Each number is 200 + 30 x the weight over the matrix's rms, rounded and kept within 0 to 999. Layers, rows and columns count from 0.

# layer 2 attention output (transposed), 192x192, rms 0.0717, rows 38-63, columns 64-127
182,279,223,202,165,187,208,224,184,196,270,175,178,176,191,176,209,212,185,202,205,229,202,116,206,240,175,194,226,221,208,217,178,179,217,225,272,173,172,142,239,228,224,211,248,213,168,155,236,126,227,210,205,218,237,151,205,181,187,253,202,159,211,271
243,195,175,211,188,166,210,187,197,203,158,222,237,176,235,145,211,202,217,183,223,203,201,196,149,173,206,155,213,204,127,209,202,275,181,161,153,216,174,266,226,132,187,191,250,216,182,159,133,198,196,221,225,186,253,216,184,238,199,183,187,254,169,174
207,213,208,159,167,143,182,144,153,214,198,139,245,239,192,231,173,222,199,216,186,194,173,174,181,185,202,178,186,179,186,189,296,177,213,150,247,113,217,170,190,186,187,243,161,179,177,191,186,217,175,218,210,171,126,177,205,180,198,147,225,192,208,218
222,114,162,202,220,191,239,200,219,174,204,282,177,114,178,188,184,157,203,191,197,204,176,202,212,211,219,164,170,158,196,195,238,211,225,151,155,267,162,211,180,199,179,184,182,167,232,241,190,244,217,168,247,140,201,179,182,201,234,257,223,229,211,194
177,218,207,230,193,172,200,215,197,254,196,273,227,168,231,194,231,247,208,157,212,189,223,198,197,258,167,178,226,186,187,232,159,190,210,184,219,180,145,191,163,181,175,194,220,202,208,228,212,188,204,181,184,234,230,228,205,237,210,222,182,233,192,199
188,164,128,259,253,237,236,185,219,192,199,205,176,100,210,228,250,204,184,208,118,178,192,197,167,232,197,157,245,228,189,245,145,226,175,164,211,263,190,212,202,164,189,185,195,162,184,153,199,244,182,222,267,207,237,113,222,255,234,190,159,135,234,210
211,234,232,155,214,218,164,227,225,215,204,231,135,246,119,251,218,225,172,202,190,211,185,184,201,218,218,204,125,222,235,147,228,223,214,203,203,205,175,163,159,274,245,173,193,190,226,186,227,165,220,162,211,147,165,199,206,152,179,241,216,196,233,207
243,232,212,235,196,176,204,182,176,224,208,141,216,210,208,219,179,218,225,191,211,172,234,224,190,207,206,190,193,192,245,181,205,192,223,202,273,156,195,210,208,234,234,242,173,180,190,189,215,153,172,211,172,195,256,177,197,190,199,138,197,179,224,186
192,223,158,202,213,203,204,211,205,196,220,234,233,170,236,177,223,193,221,153,207,179,262,236,224,209,175,210,225,199,218,257,120,155,187,205,185,170,237,152,183,240,201,228,228,177,223,176,188,122,229,183,189,179,241,219,201,206,202,185,184,223,199,215
161,215,229,161,221,212,245,169,214,212,129,141,235,185,234,187,141,218,222,219,208,157,179,233,194,224,185,222,187,219,204,225,118,290,215,255,237,252,188,218,204,133,265,162,260,211,233,125,206,217,161,223,182,203,213,171,228,212,227,203,134,165,199,181
209,210,181,182,178,213,166,164,177,276,230,188,166,174,189,218,202,208,265,166,170,222,157,203,221,214,191,195,256,172,152,226,166,159,187,189,160,139,177,177,228,202,210,216,211,234,174,204,223,200,258,199,216,241,266,185,181,161,242,181,234,190,163,256
212,188,183,205,166,232,181,177,144,249,209,149,234,234,226,171,188,209,265,167,163,203,165,220,234,197,201,187,211,281,207,277,238,206,164,246,236,193,154,169,185,170,201,246,175,250,178,220,214,238,242,172,180,247,176,178,182,145,165,115,217,195,190,156
228,230,184,217,198,238,222,165,196,229,171,170,211,195,228,148,209,213,227,224,133,207,250,219,181,219,163,183,230,224,204,229,172,274,164,185,290,239,178,208,242,115,146,232,159,234,183,200,165,198,182,174,254,190,220,203,161,197,217,233,176,205,213,189
191,239,181,196,143,164,189,212,191,164,178,184,186,249,150,250,191,243,218,165,187,277,220,183,196,219,228,249,159,173,180,138,229,169,211,158,240,216,232,184,193,227,132,206,179,135,199,118,203,152,238,177,198,173,189,170,215,143,144,235,222,188,229,228
178,203,219,209,187,196,219,174,208,204,229,237,171,197,196,202,195,215,256,185,275,188,262,163,269,203,177,230,189,192,261,253,180,186,211,221,218,146,229,148,208,192,256,218,188,206,233,143,197,178,226,214,132,194,160,208,158,219,113,274,224,207,211,188
162,185,175,147,145,245,205,157,177,277,198,127,220,198,262,120,258,169,184,205,210,189,142,151,253,195,182,195,265,232,211,241,226,196,211,185,157,178,205,222,203,241,222,186,231,222,186,235,253,184,213,224,198,197,163,171,136,175,221,179,211,214,203,252
204,216,221,142,227,199,156,257,190,238,183,184,210,207,251,229,233,214,157,218,232,146,171,213,197,126,206,169,190,239,183,155,193,205,164,216,111,167,176,189,187,161,246,176,179,182,218,197,223,260,216,205,215,245,238,191,243,266,219,195,214,167,197,211
163,248,221,183,168,212,165,174,118,229,209,92,185,203,247,171,245,249,174,137,231,204,210,167,194,260,184,225,208,204,231,219,190,183,198,204,201,133,186,215,180,229,193,192,201,181,200,106,272,192,229,205,165,189,218,169,216,211,163,148,188,184,206,217
218,206,151,260,196,180,246,154,205,189,227,110,263,176,220,206,146,168,252,206,206,169,178,174,178,205,180,195,220,155,202,211,171,177,203,152,237,162,241,139,198,245,193,219,246,183,205,137,228,117,222,216,200,198,214,161,191,148,196,161,187,175,213,223
213,249,139,180,190,265,215,180,198,236,205,153,168,245,191,185,202,207,236,230,141,188,153,184,204,159,201,177,187,255,209,266,236,223,174,207,168,207,204,195,208,224,191,163,204,212,198,240,170,177,186,190,211,214,208,187,166,185,175,137,199,240,219,173
182,193,192,175,194,222,215,223,244,213,186,184,169,129,161,177,210,86,217,190,210,201,200,235,192,205,199,222,219,222,123,159,208,270,194,217,182,246,246,176,194,155,241,180,251,256,194,204,165,185,216,213,222,168,197,210,220,200,220,153,180,218,178,184
194,152,166,189,205,241,214,233,178,211,175,146,136,202,222,196,213,123,245,218,243,230,193,171,206,150,205,196,231,231,217,230,228,204,216,211,154,244,191,162,203,143,294,216,217,202,149,251,183,214,211,213,263,167,146,217,185,157,223,161,185,191,205,193
151,260,143,210,181,172,216,236,211,229,216,253,176,217,155,137,203,227,221,168,241,262,265,193,188,237,215,193,199,184,211,200,196,179,185,214,169,191,172,198,181,238,154,212,221,178,138,224,209,194,237,158,193,179,235,183,160,176,170,245,197,196,177,186
232,196,190,165,204,172,171,249,223,240,174,268,179,198,203,210,227,206,181,223,233,187,197,207,173,204,216,205,203,156,162,177,220,217,188,205,119,217,187,207,202,213,167,185,204,173,183,235,163,211,199,238,205,235,214,225,210,216,193,227,186,234,183,141
173,142,203,226,243,180,184,176,140,201,163,184,225,207,249,192,189,201,146,229,190,223,254,198,163,249,204,221,186,203,233,139,193,175,203,225,199,168,151,199,172,226,210,224,227,203,266,191,233,213,225,174,165,196,211,222,203,260,230,179,203,198,185,200
186,187,195,178,208,213,204,183,208,209,195,213,217,191,216,217,177,187,215,209,197,162,194,220,188,164,193,181,192,241,173,250,167,197,191,192,179,221,221,200,224,167,186,164,217,231,192,256,158,209,173,175,183,235,246,260,190,228,203,167,147,227,174,213
# layer 2 attention value, 192x192, rms 0.0704, rows 39-63, columns 64-127
199,203,168,171,186,200,182,181,201,241,191,200,207,182,206,180,197,201,179,197,151,169,188,153,204,198,211,160,232,173,176,230,186,251,266,214,217,193,171,180,221,227,237,214,192,236,155,229,200,176,176,178,170,185,213,202,179,190,239,179,136,202,221,231
214,231,208,138,203,219,195,247,166,231,168,174,202,263,184,212,137,151,208,185,214,189,189,189,187,193,255,187,253,175,206,241,190,202,224,188,213,151,213,208,150,190,272,207,197,209,190,204,250,192,189,183,164,184,194,171,151,200,205,191,219,181,207,193
209,197,177,234,240,221,185,183,185,231,197,205,152,180,196,181,232,241,223,200,207,257,174,189,244,183,204,175,218,162,177,209,230,189,247,151,112,188,179,158,171,155,246,219,232,186,205,201,245,208,202,207,128,202,219,202,169,234,201,195,185,234,233,179
176,265,178,188,200,213,235,151,175,209,210,197,242,206,179,184,231,167,222,203,167,153,207,195,176,249,204,194,223,189,199,180,236,193,192,224,249,210,150,239,204,217,236,195,190,180,204,220,230,208,149,178,183,182,225,162,201,226,214,195,242,209,201,198
208,225,191,242,202,265,151,127,199,226,183,222,134,131,245,210,207,228,205,186,246,111,161,195,204,273,241,279,171,201,297,231,214,165,194,164,222,212,131,179,227,172,190,224,235,158,224,189,204,210,189,287,188,176,181,153,201,190,240,209,166,174,183,249
195,237,216,191,257,228,177,205,190,132,166,173,178,192,183,198,227,235,164,165,218,215,209,270,217,207,173,178,191,147,257,202,182,229,199,155,160,208,168,204,163,172,193,187,178,129,208,219,203,228,227,188,216,221,190,198,188,202,183,187,253,221,189,188
206,217,142,176,222,188,217,232,194,167,225,189,227,209,221,260,162,222,159,201,196,170,193,196,197,211,148,232,183,194,250,223,181,227,248,195,253,152,136,198,216,230,133,187,243,188,195,226,169,152,211,201,153,168,185,206,183,153,193,158,221,207,219,170
176,215,187,165,213,244,243,176,200,197,215,162,237,196,197,265,218,206,230,185,191,184,222,182,238,201,216,288,151,182,193,182,214,171,213,227,238,181,232,160,202,202,154,173,203,205,253,161,239,183,210,193,273,211,155,190,188,202,166,150,166,198,203,199
240,227,195,240,197,168,263,180,230,236,237,204,241,216,222,226,146,191,154,229,189,135,185,192,244,237,212,278,206,143,214,210,207,251,124,212,202,205,182,276,221,226,189,193,230,222,240,179,178,207,178,190,218,181,161,145,232,183,197,180,164,189,207,178
200,167,232,195,155,218,158,184,214,176,238,193,188,194,171,207,228,235,270,209,149,211,189,255,207,231,137,216,181,219,168,210,233,224,239,146,233,171,167,169,264,196,207,198,250,212,178,217,174,142,207,200,158,214,197,212,194,179,157,212,271,149,232,225
219,169,211,175,166,235,188,229,171,181,163,199,158,205,242,186,171,194,190,181,191,195,212,147,232,210,187,186,235,190,196,236,243,232,214,212,190,203,173,228,134,143,210,249,168,311,202,220,228,135,238,231,225,193,178,188,224,161,205,174,241,248,195,163
183,200,210,191,199,227,215,252,220,208,188,230,208,174,200,165,233,177,171,235,182,141,217,116,139,197,166,227,132,219,195,168,192,199,221,160,236,162,148,182,197,256,157,189,190,202,163,203,195,152,187,212,208,182,222,196,232,165,209,240,181,248,244,237
197,217,197,180,204,177,149,208,223,106,175,185,148,246,158,154,205,244,203,181,232,251,215,235,261,209,258,230,227,170,164,180,131,187,241,121,193,226,256,172,220,186,210,202,234,201,171,150,216,168,215,215,205,207,230,157,202,198,169,158,222,222,190,187
174,192,209,245,169,176,233,179,182,269,230,187,208,251,217,218,208,145,172,163,189,178,230,192,221,193,230,225,227,206,191,179,175,157,259,208,135,148,274,186,174,226,192,219,222,201,237,146,211,195,210,120,170,207,244,194,230,271,229,162,166,179,198,209
201,161,196,187,174,168,214,196,222,241,185,210,147,169,231,223,199,147,158,226,215,246,178,161,197,247,188,181,219,215,247,208,220,181,213,179,203,207,263,184,173,211,144,209,145,270,195,295,194,161,193,179,175,186,268,210,192,193,167,226,199,200,194,228
217,180,212,198,192,162,228,164,219,203,178,203,184,246,286,189,190,169,189,205,217,192,191,290,181,186,204,221,220,243,246,221,242,256,136,196,230,217,150,226,233,184,173,280,186,193,210,246,217,249,169,180,230,181,186,199,173,203,201,224,208,122,221,232
195,218,234,192,198,176,164,149,187,211,200,216,124,227,203,156,228,190,174,200,235,163,179,149,160,266,204,174,237,198,230,220,218,189,202,214,208,195,205,229,210,199,187,166,212,272,219,181,195,205,248,226,148,184,264,191,159,196,261,176,207,177,151,210
182,248,155,203,179,214,210,192,199,193,269,183,220,215,202,254,166,272,235,197,193,163,214,129,262,221,203,270,169,173,230,208,183,199,245,205,184,186,289,147,207,235,200,209,264,201,228,203,185,101,204,189,214,216,201,186,154,197,194,123,216,216,185,168
224,261,172,181,213,242,225,163,194,191,157,177,178,188,217,242,168,214,138,162,222,182,204,206,184,216,166,194,166,218,224,245,214,207,198,212,162,240,203,185,231,170,190,182,181,235,219,261,197,199,174,212,176,218,170,271,210,171,206,227,236,198,163,278
208,155,215,205,164,240,180,158,198,211,145,176,191,203,172,217,136,243,193,189,172,201,199,174,232,189,199,223,188,199,178,189,220,200,183,150,208,264,140,215,168,227,240,135,186,257,147,177,179,212,225,177,226,213,154,212,267,158,124,185,196,193,200,226
235,165,258,206,197,206,186,185,153,239,181,164,199,148,236,183,173,183,216,213,205,205,217,191,172,199,177,209,188,199,199,206,185,226,199,151,168,181,213,222,147,196,282,216,185,226,147,200,212,225,199,220,244,196,195,254,202,183,171,183,185,199,189,194
167,203,242,253,209,197,171,173,198,191,190,206,204,179,131,153,172,193,231,209,159,236,221,226,162,221,253,186,144,196,169,164,190,169,216,241,194,228,166,164,191,183,268,179,173,210,179,208,219,217,188,203,138,204,218,216,230,212,226,186,232,138,138,264
203,162,176,163,198,190,165,161,251,217,142,198,267,216,129,202,188,224,189,205,195,229,183,235,178,186,237,151,230,235,251,215,225,198,193,229,216,219,188,183,217,232,247,228,208,180,141,196,194,247,137,185,157,203,223,194,222,210,164,254,207,148,196,231
187,245,178,202,239,188,176,183,231,200,201,197,239,238,252,170,279,204,222,227,191,185,217,191,188,185,199,175,185,191,236,190,221,194,199,233,240,170,163,212,148,194,243,183,203,181,231,198,249,200,188,188,230,182,187,202,234,192,199,185,234,212,207,142
212,276,192,224,207,191,251,152,164,199,213,177,210,206,264,198,200,203,190,212,173,148,221,169,206,212,221,235,196,196,207,196,242,210,194,261,203,230,216,227,243,188,233,201,204,208,196,231,216,203,176,191,198,210,181,225,220,170,198,172,199,210,202,205